{"hidden_size": 192, "vocab_size": 602, "rope_theta": 33000.0, "rope_fraction": 1.0, "qk_norm": true, "parallel_block": false, "init_std_o": 0.0, "init_std_up": 0.081, "lr_head": 0.0145, "max_grad_norm": 1.0, "decay_fraction": 0.919, "doc_mask": true}
Each number is 500 + 50 x the weight over its row's rms, rounded and kept within 0 to 999. Layers, rows and columns count from 0. Numbers have three digits each. The size before them is the row's rms in percent of the matrix's.

# up: layer 5 MLP up, 512x192, rms 0.12, rows 137-147, columns 0-191
# down: layer 5 MLP down (transposed), 512x192, rms 0.0924, rows 137-147, columns 0-191
# gate: layer 5 MLP gate, 512x192, rms 0.118, rows 138-148, columns 0-191
up137 101:473503532401532490491503498497517554436589502445549495515489472538550448377467479477456506514498395454507528467543527449514426501551511397517444594499516505569484494415523406552445485554495510510534461547469461504501526579433571414437546468462576377455490504440530507444511530572550438452603424447504496478488488418548410442511545511521524411463521475424517543478411497548562544502633519465572475452531433418378502476495510538433525492539551564504555574486535442487538467596545453564548435517491473441481522451544543565575479644532544467510467501493494565499412462466522504494
down137 101:525494636530525635564497469464518498569447516605493522558466633483520578546478514525577530414557477530535520441424549560508434437501464439520532398523576464387532502558438460464545488509404493503525541450462527518528559457551503547566485406555486588571456521511451383514478516508491529593478465541458502585484447517567501498474505402520503509560486579558420488563502521512497615491485517532518456466503541507450468516497507458453473450530498503484580433505608556509510573526542505515428511515489438493524499514453548511476477425521516607487468375395531543513500559453477589537
gate138 104:480493565520525430578506494534489444483493510434486524565496450533568565454585462566497455520445539540537472417479474392445609555449432462481495493567457525548477510503543515476452437409554500512508506471448476441411442462483582504453481503385519528481449462540541510549472452583440539533580517430474507564464425511413421484362532498538377567544591448549494540392560570535432452545410438555399516445509480426469426484533490537479511486531505484543549480521466580463550441475484511544530538549491489486464449432525529531545524484526596502422449473457520435414447456444534515581
up138 100:436463454498523559459473459438529523527539435560543459495581556498481526506592459579547495476468488426577499480449536574525429453503457565457448502525414557483494583513544482614433525542530512478533458507537535458493481436584463619542468538505543455529517526481514588590482463504470465566508586553478490531607483473543542516441463540546470510523469544437479420492552570493499507461430529473417428503414504481491601495582437443560537560516480469594523552470517412439479525567419516442487531456553396580532505459457487566506482422443606544490443569421440424478421446473478401465
down138 101:520533444532535460560514579434500428371524563501594461527492552476516542450559511527505584472460496413471518475521518508607475455478451560446579541466431612514474474485519565482506496571433405476527582505583478506441539424546474519496571469541554510392598530446504536514491498402528464554502499477534475442486535501507482485521555563522500525539420480551510461553522447476523495427530506529493443452507509486418442511601434526513474398434520340570585465558550424577617412542511499454493545519417530517499491545454414429483488446462477463468462572531531544532477520599484487458
gate139 102:506455490551448538480328482514489476484471462513463481490481456452532527558463519523470462418470498418487544569536601506520549534477473446439520438448595424483495498488527538560447460488558522453462523517456615550552440434436458470458455429527395467479520528569540515524485457564553540566550416456539460492601443562491570519458516484539429479438476454440466521580498510499495461571567573506585423498569451572524530624561526579608555529494562512527421446451472523466517558440530498500470491546475470549441512574530521484620566502509527451487568429552551434540550444582557546525
up139 106:525498518463492455512446589482486474460451434514412491481504504476421497566530524466581485496558469556489484443421476468522525484451548431575573460478480617507516536521484568491544523435450434463451435544475466512512454571593577536545418572392515513534454497460473495517538480572605521579570516595418440483493562509489524401466492551552625559487481538490583441474523547480481503439461413480441515582454513484573445486472458480572536590464480457523455492530484492588449539507461467460533439457492538399496485439463434484467468544574553523498608533510472442560432542550413566629
down139 105:606571570565430550557543580370449516522524398475541515450497431535515504509485473421451492541418532457563518400552458536458479482551581415466552455536544536540487435546514485485579508481521503528510454507569542502503505580508431533528478541479434613442427512475549497505489503575506477547483550458534506478558437502558465496506563494472582525474505459527415377528447415517465465455565523568514591480567519544569539501529470595612514520522420580497487507434456508514593496493521415601506576514450508451383476526536512515418530472498476532419606562461513520496479495591527497505
gate140 097:428414435575515516513483461426525510524573532485490544495428467477557494477503537535422588499453530509521486564497473578489485561474460553541526527550372560525510513515515459473496449555531419477532549463429400540444512383547544444471472462466479505481433487548522505527419522615491480534590567553511621535471432514502457390496424563505425628550429459538439476423471469431433478533543522546543462516455534435531490543571551496550553571529497520494383489485475532495522456418507461498439525549601527521483514569509508553479545450558541547458472467364465455564575469437442477549
up140 099:491496485544523435467581520429508404441553396487516494536410554486526484529449466545531537495442541398502544514518435552524496568592503448450524511464494586379515546542442501611505532459408520464556546447561462594511456540497493520452494493425570479495476419558512524480480483501480499474502506486559411488487542512541569442492510517550483521533540531441462588585518571602485437549580443411530489533452486414431528481534400428464478551507422497522388516424535518475458438434547504432549476528462439567494565448505451412507474405510481449438516471524454419460500567536455507371
down140 102:479484472486488523439414601591534391471527562520493475497532606399487426445542546482556569486518494410546552461571466508484458529476578472490559451488511558515565443492495491463465419479478462488465518634499468455493539502453501483523445414503579483498472459433557518529442485501498543516495439497537424420484466469523547582526436467512500447545534495524449440480492491515524590499461502476523457527482517503505511466467512429373535548551440473552441408423512484489480480585475544492492497673458463490474660446470457431528470479533486451582433532427511550432641498490414453435
gate141 096:433416573541548451533469527543579531587486490512439625558499421459511557466395416441610509566456528564485547577431503556538567461489564555509434581526410426442454483539500507597460447595564508530445481418434544452453555456462423535544478441537477495437465490503512556538531485514394478439467459470520429570452509504449443436572519516507493495586485461476509555487440436492495420595538462455467469476564568541525554532504537491555527606502572454598476496581532538487487507378463510504534480523511505480506516516544561590488482582461501453516464482475546529513508494450506421552
up141 099:510485493527593562545471490518387514445471460458395468553521557517517552533530620564459431585425519485545421491575582492550586411532474486558563492548448452499419448485606533509486507496482432537533517488521589432551528485427482502491521517457484503465404439485592413512460503625468434562547532556513480540543468514459428471537489453498503529432506492586542554470571566429514516516510521491496515574474537459500568542509574573440421446569487432488515530555558533544465536534493456577467496506631433437433543541455592524531455461589458508427584486484487510531497450587470492510
down141 096:482508411440561472500573438408513487535502489512490454483532519580511429493575424483463520472458582512498627490525563443532551407555471505451485449441487490510531467475513488483406447528549490459428552555563471531478447498474540487517568606369438573519513577471417549443472540528485470536501540467512553485448493545548539526511536511490566475469588456535459496524564482543478584362494549521446505417465442441467523447509588467474387567541569567545519412509514637502533486594521509451466438498566469478512536560544523607607538516464448538461483488473445523556430520494459462422
gate142 101:472467521485432484564348481522521461507536488532417408459548584450436575439526462487536461545490536427621422511505381411525568506554473426441457537474498476462560452581585503575585502495536515528527560541436548494466500527436500521419486503496561472502443488419537512445431530526513458463485467454506453516399522504530463462441473478493369510538573491441448512476583529528483546532587555473584435544552545488495497537510469492530593460534481558488427512482516453503502427446438557573514575474551536530446578423541534439485426492528527416469471497508495464500467572514417636478
up142 097:430509442511503430598478593449521524418541476414443464575527454430502455520497604434544461484449573501437517466528570539474485442528475502503498480469386476471383502454423595514579591480515438449567513458493519538499526520518551398493440529535429495457523545460539480569531495396545491501553502469486468517500609435504543446466550500564562509505477482529534594422533502438541483460497474494473499463442466642462522483439478462538503513460404407537439440471469467573531487463515473498522553518496525535414412468450494558519524545554455392429486407629460454515548525529417496529
down142 100:546550516497517511465525422485479435498542504451472555457519518546463393548547569517533533508510513483483532554488565572489488471531494501400496443464566456467518542522592491571413493551510488478505508514489383523467569513427428494530542559448478430401539458473492548488518447512512451580499472469406486527483463435550491487500459505548519466514551497418615565511512475528533447469479499548573521453410613541437401443463531504479535522471553633338508405577528427497542426568453477387520534583436499500464456531505461504359468532510458558481519565455529521491464535460420492604
gate143 100:548410502550496545464562441533514496482439478589504440452516465543503504443596529529618558479405556379523532551539418465471489464440417454501496491438438502524470555448471506449477510544506608476460480482517580477518404518487427423572512423504433404459500489551539524420424575432633511445518486534541530490539499491555500585541431622594483497537522530582516479447582525494461527518465500530463506472574487440495505539445459535470507523569516446579533471490521441522565490527462510553440483533518506551553530502576607507566433587447511476417460567563522425433504467525520548565
up143 099:477541520515359435553477440526485570514546521518439458586504564482520421508525521428510459417508464537537529524556460430563503503502473508458474522489514501493475528568534486444467506539499466534597506530451496521527466492389541386604427398543624494452518557544533489517503467496477429561580514487530480486537502532466446493435513561513549458502507526560509564424418506467575518508511451564586484472453439538381541398410413549505568525492553498456444512437512384469563454586417404560603544452532513498416547430521467419488486561493480480548484499542561515532444531449532478578
down143 098:430559470466493520453488512516502581431503594584507493423451497397502464506570451517413507480498540548487455505471534563458495533511409565441554487522540514493534485444527494558518500430545486568419547405551489501533539564421570533476540535439430549554479512542504586461393475561439522531507573429523485536525436567495437506460563506429593528501553521540461503480556451519489454548557573459634464505535508484670419482448463420514557479479480568466491539465516650561442536432445478480414493471522481459460481468452508560564525442438547563436540478577556522476499464464437502452
gate144 102:467389459467539461511518494516596489506443418567522507561402456573513481492519525523572494517483604535489524478530509501526519498445537491488536572499418437486432500521509438492473505531579415465549531469486537468529548447464562413561544385539551575559547387438431460496522610431515474530469539489513515555527506449580506406452553574448517465419480371538495564500512558526509478496453475486477596442528479490534527407511600494577439410507460551547464563553505496538435539423395465482527573468502511516546447541464549539535511472500523448570485447382554428584507508568538569490
up144 102:439549530490455423484478430513374567517435470454526434555446441367482542438465488464503480612470502514597423564543510441482587529537502473501465625545523478512548422453452386485520547545479493525487545472465567505424498579481525563457484481588460519463564507530477506475461576519510476427508449513541419516537524431461435551542533459554582539561493432496496555538426541560516462465442476441521508459431501444456465415555517487460526566505449464485519369536455459544491433492536542467441485503476547478506532458386458585535476451466438471450474558544387476502599532480487421432
down144 103:501513505496477500516534512497439398510465551405506434498482330484430485417469473492538535572381637426415492455500474480544506540467463448475638528547527468526529421569412497497573521489459472465602470486494493464412532449478451562463523393511561521523525513496445445508535527483491591513505384503523562459489472514437452508465563551529498477515579525487440588505526423443372509493534508468500465492578562440532428558469541572548528486483466502432492465550442488534507445434561461538513517523589532528505493533503482492566386360475486497528487456552515579435505504505461487478
gate145 104:385372460570635570555465426492430589578498560571508512459499492496587467487470482481430495479485461457494473412480532507435563559471550489488434411483509533392514507515502566489503483516446447488570525562577443482445500462494599603468402473434510463480524466577470434486513587484444502472524455521490585569468467514421447559478531444538490464550451516504434498545498474522438511491485507497388461582478477575548463540547427441536555456413559525407445478457452504533522435530508495449490568495498487440514528511444555634458377432478475517509501471474477528518497489495519508603
up145 103:551455488523459536530425533458467516531401510532540452483569472570509546527567474489545496565427592498429491528500485446560521462521635491424510395460517510537451532516576500535486394486526545451446594511557563541508551432376513501552607491542516570564520614530413564399500484530489473517503451526469452525574525554470446502530424542512575507549569498506456500511503441514565504447529460533530505533557480463593499599544486558508494452424520532489481417517458452377540582558487408490450539509555448423492439477459528612540505496515495601504456424527525454456532524412551501502
down145 106:504457447457425445525615549514518518543420531580515517490399538523532543461611580480581561522572499488552438563480549552518512509496493538456508516540503437617494507486527503559535431507465510416519517414615496517464585490493529457484614549406546516513545521563499527499453466577542556562468490507531412523462546445426511455513486541504489452544603408520490560576432461518483499524458526455465556511449539482540589479537492555503470450541412505503519556481539551485477669484613417513529561547497472511501435598509526414541532451568531495578547460505404500520542579527514537518
gate146 096:441512466601494486474549488583490601516496399493401499537552466493408422538517627463507477504457482513432450448561566595495613532576475538516456510537397467444577490521458561545479428516525433513425535524493423510478438409476518482458485391572582483419450487494526563502585542477548508437514465522473487536458555493472505451521565469543514487499555445555472493526595513509559609499508442569515519490498462485431407477520587499503525480529551563521532514521492442448547495541442489423510486499523570610479513525516518434544475445448498384475558527546414607522524572435485442562
up146 098:477469628495518395486512463500541436592485479516387467518502548540498482558467471541517465537506525581550478500570538593443459425539480461484497460473588542522528511487410584529459434445469465511421513602487498517561576499420582456445519531512540475553519502580462512516432565549476563529545508556549458604532503391483463507463484572487503451554505460509550578442526422434445480539544519507461508542530599447492491478462540498591432554461555492550485520500521508545447530528460550499488338540565445491496460547551476653544493531555506585570517435491435503515553572565487563428
down146 098:515482385523499514433514587465476664431444516556583524491528479518414523564494415457474573414506509523497519457458463500524484484598507493461486580564569433497440537438487485407569456476529589498599580544566435574529466463506531506466497546600474443419507497479542534513441442429449425530505459416532542508459461518531540622547526480483539534497498523537501477491436494507607578485471526488565440492544468527454442477515525503564479501444500514497566480534633525386531415562425527480525509476422562542583500526527473461437555537518486444431465512497559516439484419478496580542
gate147 099:437431459507470528502439557510525438553547468476472433581406562576482483433590530473482523585589574586452509478462473488444558469393465416537519526535530488487484460519483525500470408572486510402475525508466442433499499506548459420496538503447435567529587361533478556499517528461487474516499497538525476573545478380542473482539436525493539435498495551496583426496524559567476551544486503456549503467587462473458617542475549518456485495595476507472479488435539475566540490518523523554503480499473532568661502546498441473563473524551442430451493405448572492570441530394536523597
up147 099:447526526479503579579508552539455581573435462503589428447560583579460481444540507513540428510554512448454530553423514499560493447477536462542553436555452409548547451526465458588418450405565532495420573493442465472458487595468434413553504589502458463553444489497398496559528502510514487487460587472443470568524472536484504416568451411418532468435452542568539476557550435548500564489513479478457486494560496471515446511493541556569418516495576441523513465474498617481538446450425499574565455521492492501639516463410448460460464518443480503562510571537573514535523484479460544496
down147 097:444530491474547499452478512426519446491522409474495558482537587516387492439502486544479485402404490495430576514437482514479527574464372561546403556502502474526540471491509499512541446474545461555469491541502427460443549549436505440525541617522560441485542545435544410492479545464422474543538553493572507468455474532414474446520470466478525519529476399521500484458518472580605551479448511422469525551432539489513491445538452475581559504502498438584546505575490530484528521507526475482498499521520494518421443573545526510554491461675460540493520344396449401410438535491522547523
gate148 102:425531539543521395400496591496550516445484542479524468518548519599558392525504549546412439442512527532509520535490489479490547498485530410423504506475446438481389560519563533592499449543489521498610610548446499445404529445421535566474525578519446543520471582498473496548525408488557500568507553478511538575465500533577534537556548523507503526477580402529482485446353426517510443428466539586471486505550510517401509520481596469465578477527495451495494544442490469464471393494553539431465533537505539583619458442457506578464489496468552474516456535538557496497544438506506478479